Weights of a small GPT-style language model, trained from scratch on English Wikipedia.
Training: a variant of Adam for these matrices, 115M tokens, 3501 steps.
Each number is 128 + 24 x the weight over its row's rms, rounded and kept within 0 to 255. Layers, rows and columns count from 0. Numbers have three digits each. The size before them is the row's rms in percent of the matrix's.

# layer 7 MLP down (transposed), 512x96, rms 0.145, rows 362-434, columns 0-95
082:126163098088164129169139128087122112114150117120083121128146119113136144117141084139086082146137151112134159148156091163131134134069110184094146124137153155092138098085106114127147141125124098125106100160148149107114136115134171162102120140111116156122116093117135157140090139142152122141
095:121149163100124139101113177135135123091140082095125108120101146114113141085105076192118105130096127107147136103144147139129123126102100137119102124166131125128106168147098161114117115138158150170133107114120136116150146108186136100109149170159122130162100164106091107124116105139129163118
087:118122098138074112127126133092135187102121126150104133109175133082122141136100155126093142144116125142095069107110111137170149120196125106130134109135112143160170110147140128114124150115136120089144137158103135168094096155146154167108145124134127149151110138152119138125102125096090143109
110:115109129115123127146161125139157145134130098161130185155116132113141120136144166168110102149123142119108147117166144105137151089169087142160148102135142122144108104077110111127181142111124156104125155129173147184127123138128108139161174085157118105153120112130168097118143119141121084106
101:112118162134133145156126121144111112102100108049125141145095102166138117156118152158136102138128149110092127155111133161134125107130082161112129087120105125139132131085185130122103123122114107139135114143181147153124127122132107166123146172145130104093129159193106119177132139126107142119
112:169155115153093182134100150107113140111162153104151171125105116120076107113112128136118097081104124131149087167128180145120144100082134126156130130173138139098107141143102159135130146093148141200146125123125154151138119139157157107149151144143131140119119116107137136147148139111095123138
085:119145115140128158091123117098117144152075119143144090107140119108097128146130116148131130128128152101120153161145111098141120126121149092118138139117089113113142117160113130119111130128126155113169149150150163111154137199090098186134151142100175100098148147128124148130116066122066121135
073:137088119099103135111142158140132144117200133138120106126093103141139085125114133141158131122084152164072138127131043124167127135129109141139120141134155126160153109164107158160138144169126160108112169146133136122167123111152142132107131146119116137127169122106126138130104153145134105088
101:176121127082149133128113165168129129117116169142164122141141110096153139180148088117152139108105115105102168194114140119168137128108109117127159114127161162112158125118144162132117117130098136121135111132135171153148161094132110103111103098110155148114161141117074166136103109132128112145
107:135103131155144140146171173127128154154062155121136126121139098124097102134157130124119106129125141126107089125110162129121152093111123100110137130132096125123146163154139137081084114137122180142064157103154123104164134131092116153166154131124121114135175116154137148107077125151134144156
101:116109076107121091107104141111096154146139117132103072165109128140104125151128155161094147125120167126128097137131153145154169111131166132154137101145124126147110147083111159169149127106150107148135125133128126094143124089119127082108130141142150158179159112154115182123182141119108140134
102:136118127141123171128089095110166126112135149133153140160158087169138102138116118140162121140152122071122100109137203161137152158142075122128149141111115103133148115117161089090141166163130128087110124128090112149136115131127127133117133142105107161130111141125109162081141102127119130168
094:121160056167101131118161179143166119140116106086129079162110164126155107107087166145150142136144113119157121129154154102122129131130153118147103122141112123143136144144176167126160130115134142146095180106157122115120132139180136109106117143125144093127143128080123119113134098123120152145
117:146144159146134127119099100151126126157143151128154124125157098102115136135139142120126084151136138137165109138132153141129086094174145136142103166146171142152107162105160155131148154110093119117149106093122096123130157120111193107082103142132160139116063121097139143112134108149171101104
099:164134141146099120119097123111112145148124139108140137120118157108144111143194129127163140100115142102119122117167155123156114116151138120117110117162179111075157095094157140147144061112104126110108119125081148140099128159089094119080146103132133135108135063136147128120131101108123139126
125:124119135143162152167157134111141157115116108115160163117134097136156145119074106104109154161124139124143142160146105162087125165148158109149099143129156134131126127121158173139185114119117138146122116095115152083149151121087131104111122141098158099165159130157188102158135156125124108121
113:179091131122134116132136114170129130160121186097097134111116109121103170131140117080110159140162103139107136132092136126139104130118142148140107134144091135132100159106106161111108098087084112116126128076132144091118133152079112105141144151135127071094151153136109100130127155107144162137
109:111103148116112126132158140100148113091116182142166095108090152144098148142116124102142115110128116120122085149147186137102120125140153097100155135144123159106136156140155177120116106129160152156127153151120116118096157113147106110093150149141093145130131117157112122159189096170157154130
087:148140084129108112147092129148141127121133112107120086085106156181129135139096142112128103134085133135129131146150077132146126145155144168113111104116171110109101120158098161175098128120113166141153125139116130148124119103151143134140107119187145111103145132102147100157081144142134148189
100:146130121121110121107169132115122146132132130112082149088102132106178148096129076131154158156147117124135164123163085104107105125135136133110109090120122149141136114097103111148095214089129145116116155150091147164107125109130137126152150138152117098139097122148093098127159153100128132106
127:125150142152106116108119149132154140107112127091127124157130136118142127148115105129177138126105131131095123094143150129147126132135143078142141122127102111173164085039173119096127123133100118131146122065107156120137082097148135126099133130078096157146138129116117103122130156122178147136
068:098145092086061141104107122130116111133153063118162135136137103127105112114151119167094122102133121126086099118174049131105116131140151132116149111131116113148127127111111124132113121145090136121191079129146111140147131105156156120168122132138109119098096120136140135130142120136128087123
114:142118173154114156149114130127133107135125126116130142135143161130099158096132143133103103084124080114172123134121177108161114111110152124067118135169148164109105148095112093116144106154132094149091136133139158129106161103099102163146094107124123179141115164112132136139118147088112159104
112:141092164118180127146097113150100105149157141139181133162142137147148150164097132097090134108089105101122126123151161093136171153119171104108108143123138152098117141130149136123165134152112156117120082160133130112111138173119100113143143107136103164108089118142159094103154115094124131140
094:125154165110152127155117168146100146125137151126095133152157111120139189081141104135139133075099091107160133129107106119087136126121123163134124128157158104138105154107121166145093155165138111163135124158133151160130164120131124134128169122165139126126106121132108142091077172143144122165
107:123155176138137122098105167185104136118120125086125115072163110107121088133128131138143134126145095105128125127075156143151125105118100101086144156167128127110149083090151126144150109079110133145171128135110162141128100105131119134146119125162081141165160103135132118148105118127106104122
086:130130116100099091085134148136139163135123096132155151097126161145104136110128084125102117168133107141104152143133002130128150137120128166116103114144101130127141105138129098103115130123111141126142106134132134149127147109112139108087122138158106143156159133149168110107086124144113102123
137:127117124145138144130112132117125118118059151133131114153107168131143102144111128102129115101117104109093107120111238103125131128100159116153109139136120172167128124109151141082126065151151093122133105108132115129119090092137121120137117118103123138137162098106149123143142119147109147158
088:116116134096082105148099167146110161106126126125097160106127112135170107157121124163108142122136108102153156114135105096112132144076140134109151123076109126161103148129121095166173116127152126171100112137093130142139095147117116147149099082101150067101109122129098144107119123115159106138
091:104168146116089127113139115164133150147119146129136200131108123090135109145111086131127115146102135103112145103138107117114093169160117177128085138128165210142142119124122116125137123128159112107121142154110139122150140112114126165158160134123095140178132102167118145116121170116120140155
129:132129102143151113138083127149130110112137144123126098174111160168143133151130140110138083114103097129102149111101225140119156124130168120132094120122134159154114115108163134099119071198130091135118129108152129125129101119111143130122124146130168123165132092143125122145126135144104154141
082:135147107141119106103123116088155125162122133098163117115143132152147157131171120115155131093120092119118103115148021128091148124147162125131148103140109143133116141127126109144101187136132156141161133138147148187120171110113156137138109136121107090139134114113113122082136141153128124139
079:148131123120115169156113118088131084125147128106104143096139102142165153126174112094165105155129077164141139086143097118118062133130126129113149115148156168156159118127125101106152142120117095139167127139155107151130148097107148147121114108134171144122131149151103116136098168169118108100
106:121140123117148117117151148106153084121135126106089134099123101101134170121130126141086164145191122126143115125130153144151113131153117150138100142177104138121131156103109125109144129113110107164098075173153057124105193119094127127138175110110148139095150134123126129150154119138133144131
091:103149112134185085160128155121129109093137168126110122112164172131135169145145130113152122163165147110134140137150079134133093112114124111142099151115155129142117163122122122156095187117120082101170162129121164117099116159103124143108122155154091080150124112119127122128133142113161102126
078:080143111132139113117143098107137148145150050152157146121116134127149129104094119148131095112125134143122150161170065091119102083118114122132133121137142131163107108103151123172151104124147155136129140145137092121123140132118128117123083086146112119076127141123158151087087140100127162103
105:108127125114130150100094138134091107141139115125122151144102081113114168102119142135109129172170112113083095166127120163094110138119147107176102110103124069144125160141085127124097161079112153106118109106125118145124128121123150155097140088169100137137148148136133089145142144126122177145
096:201134145110112129138143127110116137129117101152175157152096118145122179124138076132172125118149127145137150145130196125133117124133129116117184106111160133141117150158112118150149162137168143144160142138088176144147116136168104140110167114166102114101116112128101132114131147121159122127
082:153150139102140098126105134135146122144127138124148161102109153184131133095109094120134104131132106168115070132142036117134132099117155109111106120117148117186116133095128095155138180123131107095138123151137129161134119115147155135161162153160124165112096140126092117139127108127127100133
101:125156135146142129130124124088156154117129141151119122126147125116142119151110131122121116140101123090128157126127165150140119148139114136098158165081150122142113155091169142129135100122116171120119123222079125116104151107152126167103137106128142207142126126110174141114149121115133123080
092:155141129136075145079116142119103123126218110167115134129113124105125169132099128128084131159141126135127111129120091119126123128152120150122119110140120123160121155108128159153146187134122100112142129140148111135084153163174150143125141160134142162169147151081100175130129115121133152133
108:111125127157154104132126117133175133100150149138114128117167130166106128162079109162192139137130134131130112081092154112134154104131121113151113103117137102110148113094122162133148067135142138074087158129115118121115139116126129159173141118075122146118140118118124154100100121116171098100
125:153118132098120122125120175147162130152119135130167109113104143108132126122128134073147101097078150132102147126120177126148164136115136120122096105151116139100075148193123200126108133097180131121096122115105150091149146130142133107144127161116160167137161152107138131124120143133130131114
088:117115101126099147128108112111135130129143138118136128097132142119138117142106131138163161115119093103166118143100040130123181125140097139127141090169165133128134148127109118123134126117118074139126107129153175152151196129136125116198109132140141074129137142146124127104164139133115130096
087:170144147145127138119104118101130090090095137162129090136188168107153116157140120130109112107124122144123166136118111133134137145097131134118149166106175102110143148101120121197142159134122131126164169098140107121092148154112131117161118132070114125142101146135151120104138130145158101175
101:124139109116148101173126140158119163167158146142137120170134107120102162106087121076127191135097144110107128092109135142137132117158115123122104116144135092174117097122119123166134113168094147097173151121140127137132088095113158134118170098093126151159129118141089136150149128143149114106
097:135078139136177107092107176154156127129119138119116136110142161115083095095130127118143125113116113126132132116151156108138130138112100139170130123113135104135071096124087140100114201116139175108135145115149113129117154066121114146143130117154159123156109133119100106100180130153110119133
102:131115124148149115159097135100148105178136125166105147125080105130136133147110094139129126114116158130083119163171144155087145114148133130085118153090142067098107121106085098126114120110131148108108120115157141144112108163125076138088128135089125112098112136147118106138111100137083122159
084:081152153126120092134129117085103125101110147146137108178156175120111124116107124143190152137166115175087120142146089161130135111105125101158121131126142124140149125118113144148156204162136111120147132166127147099115097139150135102144123138139130107093093099158151095116157140133131129124
100:147173081136126156137151133127162135116132115111182128144100084116136112130115119077176161120114139104170120136138141115119109131090151127106140146083143087129184126122147096138100104103101095148137116151071125135121112128100134153151128119139124148136114144112147123112146072131088160098
108:097144114107130174170156150143169124143133120103145121120128112095097089157096148104207116112154094141141098135154148121107117128123093123112126115131113129128122137152127133157121135103112116129183128130174130138098120129109088145155133088148147141141155100145177123161157124064139131113
092:131140122121121144134124153120142100146141147101117120118122151137128131129122081142165166130158137127151133135105036138131107133123126111183159156127137141162139098125088142123148187116115124115139113127122129133075151126136083126157114171065102114138149119152137092124101159089101117148
094:145105129096126178154142127104139158153157129109110138150161104128132125136137143129110125100141143075102132125096150145158143104148113069140122147147133131125143161116166125133200084151103128120104128163131148134136157175132155131092101155122148126098108100110122148069165143118164139141
101:157140156159099142133122129050113104083141129166108106146129127125116094117170101130104135093114155120089111095131146113146155128122137049090127126104097146154155107150128115142168156129101121152114127105137106141151133126136127098138110160151146133093157122121112141132096110083159135133
085:142106112077119153145141120133081147155125128109160121120102127086123116148158102142147083120140060129163141133131047134135171144141137124131133147143126171081140132142108143128142157130134144128093112099155128099154099166159116133149143116107086140133101154144136165115139117120128142093
094:172137104062134129144107082151148099138169137149168145123121118117164140148141148129119109089108134130132113117154116147168119134145124139131120099128127145140104156119102121127117136170141112141097109117127171103144169138162080133132108143180088166075114128112135140133101160096125178119
109:137091139139103091128089103144124157133152152147138104124103122153164088110101139168151107146135080136125114133122116133121092132164149123145119135123103128115113102107135108166151190143094139151080151109103145158116150125123141090148140113140132113145080121088124169130124140077142179094
089:131139135141126143164143122101153135126120167125167129136105097093147112164112191115134124111122124151144127123111117131138166127136128141099090128146111140128163126135129153147113158118121180121080078114110116095198123171144112135108133118161108187101115124135121136122093119175173106141
099:128137085155082101115119119119122096144146133103103147109117167106127125143121125139119150112096128097106114183106138101130138112084162146135117123146124150131136110131112098124099217134114135110138106146083136143124130151148164099151105152119122060160119134134141162110156087117105109104
102:134079179130044157124148201088139109145104153126121136171115125151142147130140149095143115111115120108114127138117130152135131128153136130123146158124111124116107173128127111103134137143102126091129156117153147151111090101167172138152175137143149160142100125099124115111115131158158144117
100:135116156140130103099083135121158154112138129147118135155114148130145128130178153097160067137128106078109169126133194141158121172121119113120091091114121156146139137133121135118116149182106128128103098169119136175127138094110140157132092138119136108177109113111128142111149167136121112136
109:114148119149114137143139126143157104118069145100130122140128137109093103112111163120114093078104108137167115097141161148104143126124155139116105117150136108132120156119127162117133123173144107137101130192139142112139124111120116098128081155091133180142137156140140091136067112144188121155
100:116151111174117112129136114145165111136130139116124123138133153142098090119137145140083127093133137148158155088117158135147132114117162152120128132169114114158129158118163139137095077153129088146108161211153139114117148152113138115098102125090139197120150123108134112122129152100160154135
102:118147091104152141134123123101119104163119103079123107168087127101115142118101142126088106138120110122147122112143142119120157145142106117142130122129159075107116158177097131121110161149119116146125097117129131150142135105153141164124164147138132185107129136128087097123144115152194107057
101:094110155094133136140110144118140127098098111097160127084154134110135124139091113129127173118110130185070096091132124139108129143186121135139141138167142160135119122150124067153136144182109125163164149141124137128119130095114120152107094151142121148142140138159138141108147113126180160144
095:132094100097125101117136104106140099177111129097157100161107139154133123100121139132139138155105069138105153137120058127122135134152152172134146137154164124122139140126125129115136103127142114143150104139096107140152116115139104134103172106081092175134152119149127117128099160167148065140
090:177128081131150138160194128135151100130160110156118129147132108116127099143138152128120099088096133100079164144106143139096084118136130116105130157161119093127129140144137129115119111110137151119097150131143157152136092170101131163116152103149105120099099066113137076144126128126152127112
112:102108085119167140113166132105129118152132138164114141166128170108148140145114122121142140131144131121135154118104098115123123096150128118100128101139113131127156153158146126181108156172098133087118104091140134141132134063128174162127178141144131181148087108139110143131164173123103132151
102:153112147127111166156139136112133200116158118138126134102181176141097121146146127129098132119131135112129129167148119136115119113145148091104137125133130153113162141154118143151108097116100111147075147143119089136131115136099156141163104106182078111154122127137134098077155142132082116094
086:125117148156149124118131167128108144091117159130135145127098170109115151130146116098126118097108136152089126151135029137151132117136144127122132112126106146097084125128097152166107196115092149135155111139147106140122118130119162081185131145128135142114116133136160106124123153113162108153
095:122106114166112139141194146116135182163124109107154160118105147134089177151107158122081167133129140100130111087123120119132140090138136132159123104160100108138165105134114116130125095152145140112125187076125137144098104139146129157107137136144145114159137136144127072126130114111149099138
095:152137100132138130158157105123121104162092119126150116121135129135120108167133143150132124092122120130118091144113020132097130150115128179139166115124184090159160149140136148133165079129142098120130144105145118167123125123118152125104130119128125135119157109097164115091111132098108121136
107:140142157153144130097158120136085147144151099176157152141104127131141119096110115146130150135153112113140150107148150132137131131096121198140083154108157108116121114135083143148119130144132067143123194096152126126174130134130079123148133099110135140133135104170131119077130117108158114116
# layer 7 MLP up, 512x96, rms 0.17, rows 363-434, columns 0-95
097:125118088172156124174102089148115137149110096137084130140177081139123128135135138107121142117133141151085136161123142119116141154087115098106108135131123109135147145146125137115129115168071149100136134095121083140146120131140059153101133116135159139070131104136144141143135144138117087092
100:111142165137168146168087096127129089126118116119178126171093128152126144122118127116109103113122109123165149163143133124134110102130131148104152144115143120134125107152126084119119144133207116113086116120168093126147114109183127117155091153098100108147159135156119128111099130176148100136
104:145124130117123134127135165129156079122086125125101121164128109115118099135110103116114162131163141157166127107115159125126129160108134096154132105097129132158147175156088137130084078151122129091117115112132090151151113127152099125125129177130111176124144125094118193133169145124128176122
103:155105090131154128137126079107148130088133141141118134123156125153122123102167119096108154107124089116138123133120152091154167129135161095183093165114128126161121150185139107149117135129151122110140121079146080141118119126113134146115130092087182143146151157142125127103118127156112104179
106:129143134111136138145084145139101083133127131146123165146127157141101133143125148114151136121171140129120141150120147099107166097125067121134122122165124143142148185098112104117152109186177168114131144132150167123141130124146098155130117119109104164163144150064114130108117136160155087146
092:128122111152132120169115129126108086076100171100128116180109148111162138129146128118129111089109112180138168122126126137070143117133109138145100150158119114152110109100161152110129102131153118124130126139140102165094097119152150097103107161132085170112120082130102114113099161150138102136
088:114151131159176122146127116117116121164109146105128110120155138112168184132178077125098119123157148141156116131108114122126116109103137156134134120164121191148111176130114149128144143110120137173121154120151130096109091138133096135135134135138154151105117113139064067136131168111149155133
101:118079101155172135145152098085140115138148117120158114124111126107082123089111101140085110126136129147162098132175135105091154108138110094144135156161119138142131118122149081125110139116125177161133150172151102123135082138152119126128144168109113116166137160087146098112090142117122141113
102:135084085109104117146079126121091130130093126107155166089130124126157129127127142176150139107145120181140130130102153145125127126147100104139151134108098082119146106113152111142127109130181137105131125165132129121138130116141165163059094148158126090127120144069128142122090154118135139107
108:098130140132173112120135097141107137118131130168151159136122122105128137145129122099105110118115081201163081178168141132124137094145130088135108109132095123135122160139148140101106141147170144178105096177106082113153133131151093096136119132102136122148151132122088113147127126116129155114
098:102114160155141106115160089148162111075153164138118132149130188148134127105151155120111178120121137143146117130118132134130115132103131127122130106105135149140131123142106083081141141178119119103141087090150133105145091110149131103121097117047121132101119116103148095132113118151101164113
094:146127205126157119147124086118116143129121146135132111144175147157105185103162084151112187073149106138104088134134115130111123103073133114120095139119159144149165114087124106160120137136120153108136142127120137162115098145135104124144133110129135158140122130159100107107111159117116132124
111:135057163139194105123112159108139163093128108129115138140166129134138183070109127082117109122161137151147131166129157113076147141118107152139133158133116145141158140119119129136076114124135156116131098129159112132139123110135097142140131162092119101135137122126110121166118159156143137099
098:106152137147156139122139122140147142119106124125118136124174088172086155116143132100122116152179166162111106182133130109130109132095100124148163177073155137105119159111126122084142108170162114105138099132120132179130128149144081115149117136115099135169132140141121104125105157142136133094
110:106154155090112116149108124108101123088124143142117162104149086114120135139124098088103129099127107117137156141157146126145162132110132129104144161114115136144134149096125172097109119185150170104119126121120123147173105106118116175139125134120128104135190122078112147100089145148081123172
106:146123110159110139120147122103157124122093143125159155121145120137131132110171143141101143147132077159141090125143132129140129157127139149137124139150148131126146140109100111133098086122150129160161133157158055128124089099118116129092100147122173155200110172113113138157119129180107139092
100:127145138149120122137067099120124130166143135157156126170105115162146152139178131142098200118172142160142141121154154142122178109098110144142155147135133103139126111123138168138128130179119092105120130124138153143137112131176126158172113106114133147127132132156164107118112130133089122079
088:101163135132168116133153146097125137059117147107126127137122104138106126161166160128098092120128129144164123098091142167116147088092139161126168126133147112159167154126144086136143105113151126120124121136124146099131115148106110143105104137090175116126164141135104154140171113136116106067
107:135117140192141106128126094124158156124094154172133122149126119136096138125169127122117092147109103155139153170154176122117101135114126146113114101127106137162158112136108113093070165150150121159103137150160105130124111067158113156166123123130114123153115138142112127157126181110127152099
109:142107131126122104148077159120089125112131131177117128128134142133114108138112156116084121097121118144123118141112148155121185126130099116104123079149121146153143174113127101140105119165101173151165097142134141082098131139150111153099143103097140115157171096082148148160131142157156128163
080:139149149125161114200163122132135135114124161150106146111152096132133148158187144125129119108066140140138123143101109140141123130111110153131152109086124165130127137107127144190117140106154167121075158151117128113155087154121127114095118145114166137126148094136157142161128168130142104145
103:135109157128167107173096126116137124135122162155171135146094161143130186155117112100087126123184092116128142138136152085140122105090132076120140171138073140132111151128126107136145114129136132131142107138151144102141138136139114164143141120103123160117107128139084143137124174144075163119
102:110145184137150135105148069072115117118099089149145137085149125191132150122137106097111130153122114124112126148162138124104116074137155126109143158117098145130107156143095092121140122131145151112156152158151077133122111142126133118102135108107105120168131131150106092107108160173125122125
097:143124128127122125152126139102077122109104103136142160132157136091141105088124148138102095162110119121094108223134108090130145148105101133121121114141109109158127177086115117155118093128113082140124129102123108103150074118133112138086115127130133130146129137133117137181149146140106140085
098:139107102138145122109144102121155075150126116148159116113122137172127146119124108125121118124129119113121125176103158134110135126150126158114094107147130110168098204156136129145106131177138166106123105113113086122093135105119147139112131134075119149116128099136048142074126150118123144111
101:157164155094139111191122104152102115105126144145161091100134089146143140141143159112099156143134134126141108122123099123100117074137099137086109121097154169114141156126134162142136113106150141153115147080152147125117090100163104110145137113118125096112119163111103102179135100130119171137
104:126099151126148079138103103100105124139089129164149135138118145109096119141145136110102109111144081145108097114120157162146130101099151120155150143132123138127124132148168143126146094164150139162140116145129153093080080094153119143155118125081150125194143137108178102127124113136129172151
097:140129112119169142117191144140150096134105083078181060122107155097127139128112106126132145128177128154164109137142142091158098122154138120143091127156159166144135122131133128106094129155146160104118134091123122115152103112161108099102112147100146138153111159133127139146113122116101144157
101:097087106091127117167110131121101118127118085135130141147170131136139129102160126117103132114136142170175154138193097126170116084095174086134100112140089111167143143101129144121109131153112124088137117076119097160136122105125120121094100155153132096139132106133124119128128129164118141103
101:144129166152155086142119098113141106102130079182137144113156149120076124136156141108077116106134079136135134116128144152169096117147122114139134088137149141139134175153161137129116104165121115165121146157160139126123106095163120183138091179131128120130140132116142109149116152160111137137
096:140154181119159125167160112109103112108125102180141151111139153133080104105088142156092158101117145138183149154190111157133137128118121135152143154107113103169124137121131107121138129139169112115145123166106122106167104131137118147142141115119161141116118116134144147172149130103099178112
088:124144108162133151136141164181110140112137146170127168134156118122099075203114177136094137090160151108138088163139110158132161112120130102155116133114127134115146124079167095152119084127120145122093154077100127123112099139126150139125153106126136140124150126134120127127136134105152137137
106:119167141118093106107129113104117137114123129126159156148193137145060156107188127126135152160125091140120126167141149110082121127124116121157103150123125119136127137106158111146135124130160139148170125142129084117135125131189124144136090116133163096180137137110152100118117123144112090094
102:117111110138147125155140084149115129128106108126133168150097096141126144101142119140081108097103106157138072161155111068144133140106122139127122078159114139123144127138143152109122130120126147136138133125157067140139092064111145128101117134102138160163119156139096107163129165110083142111
083:166125130125124141172122147130145104106107160112111131145154147135078153167164126113097172151104132119136133124114114161137203181122140108153130123152128140109148176162120100121103154146137104104146120131151139136123095142150123101148164151116143097156105104151136097175130145159118098161
100:135136092139110117153119096066150107103127107140104109120116151140136109178110104136096140107127167115176146135159141160142173114138102123113103082097144145155148163139101087117122084137105132114125091158113107138118112145162124138121144155181156100126140102128101126124143090124160109165
091:143128118098107171131163099115099134102137156153103128122110152140103148099126098144116173109160146127150109147150191105116117112137161106137111136142134181120121149126160142139164096137094109135132121099118103077138101123088088136161141120116088127102180118110113076118121108112126145097
091:089141118162144116156131129116127103117126112133125129176107098100159151137177163151113134090162138127144168126115120170150128118129135123139144111154107139114146161100148114148100133167135106130090143088097133106131117116120125157058110124106095116108114099148162125115108197143155168112
103:133118148136132134171129090094152125137140148125148157135100167151126189112138158137126173106151130161102144131153165148174114091124134079102137154148158116132140150126107171119097106123141109122124138165128133090108150146178106140095128179138120139102096127123125127147099114113118183106
102:106168152159152122157098167105136097152115133141171144123115171119141126117149132153117120161146156132159152135108144128133127116127070109116118135136172161092121149129094054098128151145150112121156139081166161090113110100148110155126091123160107136135111106132123121114118175132104124118
100:106152129166144133158106144167124103118121058118085118127125096116095164138140105111063158079138128131137119137150173133104110139141127143146132110122137127144166103077163165124121156153110171163144133142136118138151111110150129122081118149148102138143141131105110161150146166117100120117
104:120131178119090084160117138145107121107116121180089126135169133174128113178145125106114112107149135119158111119141147099097131114139135133114142153102156107144138141125129152123120123168135170074113136115167103145115099087140080100152107116131135108174179124116113095122117146124122126171
105:157109167108151123106160093132116117126115092183131156091159147156131135140119125148122132115167122155141152157117119140138141117131152096119123148156104128141110152121162130108161145104114153163125144151172112078157086123145081141081117130142112094162144140190122133166103159126151142112
092:157151156136112114146118151177130107123144108131157145119131131115124180123124127115135118122093115100149121112085115070134188093122081118134133148120101164131125142166142141114083120130109104125139146157142154078155107081134152144105145129151119111116127130124125176182083127129081133120
102:143096136134095139151119124101165133124115063091164154114191134107120162139146118165146162077131132137134125143143128124112172145126099135127090085118110129153119129120150094119109089176142105142080119124149118101127124134122128125145071111118146158189131139146154143127107122111133140127
105:127147062117116118133078083127129099117151156182135109116167151121101155141117080153070144140128135139151128144138150087121129103162126141119087109106119138151114176121114111120155122155095160128147150122175169142137116098107112129107110156113108121168108136095125113105112138135133148116
105:079139118162142131143151140145157118108136168119143103119093168107118163117136108147101166121177108155108105123151139127151146125134076095121136154108114134129159162115164144135094138141114158154083106120124121120165106110141134142077073173109172111115118124115113122132149159125144167102
094:137156113152128163124133131182126096127116127159119151113150127119123108134158092104059104125180124109194130150093137136136128106165092136132176150135079149127133125103124127143142133122142123111103146129110090137122130065135117148105153147116128181163144104145142155125120112151141126159
111:123131159165119109109094148125154120089139154098144127092142116183112171111170078130101131133111122135170144136153154154101131127085173164125130161153132173161137096125085132110120104149182143115133140118168141102119100145120140127094092117136117133150151108120138103099092135136122115123
104:142085078164161147137140167115144127134093075146134114092111151135119159079165127098132159122105125131180137119124175127111114127129144111135122135133161141165128158144144108134096117151145148161149078141123096098141129131135173112132133176098146115159141145113183093135115128122147132129
102:151092126151137137110115094137116135080137152159128157129167114141125152098135073104098158154122096149142137111140122083073148093129139136090143087130134119109158149109154109130126125121163129178117106124161100111171107106163126168116151117166134099113125174112107124139119140105100136097
098:142155120144154115157093123118129156084127117108121154111122169108149127135119174132131152124123121130171133153107144118131128120076092139092119121134159136163141138090134103159083108121121141145069106147146106106076128135141088137159117122155164147106122081137144144134122177143086115174
096:079126105121098107155118120140122104132110139109152128101113142123097206102081129147117133138161117182118136169104135140132134130108130125131117161121149122109119116114112131113103119115151118104114083118117121116132137082146141164125086114145126095122114133139109167111062178119097106073
085:124175162193147125117161105092132155096113139152142125110115137123095164106122134117093120085116159131110130148140126101113101148093097086123135104090155068164139149125158140107131136137120117129181137118125127117110146124130137165107100153124163094138119117136134078132089167115129148105
095:109131121153115132130142152126114141154141084149106107106102116135094147146172123108102141131109122143116137158146127082130157107124158140193153152117131118167142160156149110095139126098125122114132166117130088169107104119137146112130135123104217088153135107143100098156121122148142080132
099:153178091132121144178120133107131137105127089154136142148123102115137129106167142118093135102146145087172100147122140118150126122105140087136096158127149093132166153142124132105139151154127120097171133160126137123125100095142089143111134194106158135145124093155113069129111107160107132113
088:117143113108142147111104139088084125130147074153120140122124182202127125111134106149122128105111174155108118137157127139128099107115160096166135165120139101127113127106118125107127112142168121145158170105135130119104133084130137110122117135112125108181158135077107097143148144158085146111
106:145153151203150167160108117141130095107102109142175170166140150144115145099102104127139161105115133153134105142140118132142112128177093168134115137160127131135133126126117157138115138141143131126147161120112150068192102095151116133121135122127164155112146159141138095162105125153138143145
100:092133121116193089148109105124141086114132135145167097157144145113132134111110142108124159147191129135149140127106140107143141116135105129098138115118150119147151103125098098148134129120166101173111095125164110112152125143116067144061127132105098101108174107129116128137137096140113154156
091:140132170185123113157137098145097124110128103158135136105145126183112132180145126156101119155130073160125128119120146140144122097157101167123107120125145154132142178113123148134116096148134132119123114154168112119109109117182108186150092138142124110190156137132127119143144150140131123160
098:106120154128127081167118150135099145087132122164159156088158120169115150168116125118119146140156114140113088160144129099074171103127118140092103139091102163119109170129104131132131114140148165141156154141132086100083130123101115131145119115099117126149145127144150114184139166134126111139
089:115128166158101082147133074088092132083079142162161111081133118126134139156141168138093132117143115122120125144133125098143138126122134122151137134128073143126114166140135115149095105153143126130115141154121140090100138134161134174146090163093152157117155115127110120123131158130067128102
098:101126158107158145132139134111095135081088130149133096155110118122087143155125136132103150130095097100124167132100114128144181096116115165138145120089103129127175114140111125124087055145139118150117152159138130133131108126148130139088106131113161107161151106128119142072083159123136137143
100:138170137141167119150124094136132127108113086121101120163146143115190129129184115128094148111173150104168118148169127094140112155144109109146131107146123101148103141125124129124118072147165190128140148115151138144131068160102087128149129105119133099090107111130135148118124129147140132117
105:166095142139119142123130102115104123100105108138119163108121096139132158113131123138110128106158117095163146130119111142107155117168157048115131100123075128157142110165135134149126115132108114138105084124141135088157132107138113139109108126155165089172112127131097098137078126138085179125
095:102111126154080126142064107138126122156113123131119174123137122149145150146119110157126127104124127139155062139130119088109125147064086142193134088082120141162131098120150088117150126118136145138150121090151114135100107126159122105117107161127109133128164127111111140104153123163123114117
107:120133156192092134157101101090126127117083070131159105153136139135146110089169116155125164103115102165145130125148143171108108117100104160161150104126131136131127125110094103111124141140150135147168108140148107135089077113120130140098102108102137144118129119126074113139103130139165107134
093:097130142085126101160096130083069092129072131114165095129110131094158127154118098150119117133170180162138139150144159111157156134077118132152124129140116098144090126127137076108156116121139126106125097123134153118160110133157139076127102102114136139120124123143123139136102122118156096132
093:162170117131170139138101096115104103103129115124158149104157126111136146130112104143131148124121140120161101140099127118109168163142128165135202144151126129182141141122149144158105119114176113117128134114159138084169142098137133196099122104125123128155120150133109141148130137146106137069
094:113150133109147134114043118143093077141067162117124086148138138108131122100123111158077121162124121125117123179160126131107101134124119113139124145120131137120116161108147117118123101139158111154106096147153125109135098130124117159162136138137166113116124134141069154112119144160116167087
102:103078135116124108141084107115126097133116152120148125132113121131118169083146118106124126151148118106152139166158139120094157108155153085099092145121096152154139136131139134080121151133135176168095132124166142088100123112155111097101127175140139091123117138168117128170123160164107150115
105:112127158141141115151139157150125122093121138126151130128170150072159094142135143086115160108176123137119110138088144099150130143178055132114108135125146156127101198091141113117142110142135108154137154100134124137104115090140135141135131133114117110102124112162099142186111148140136113106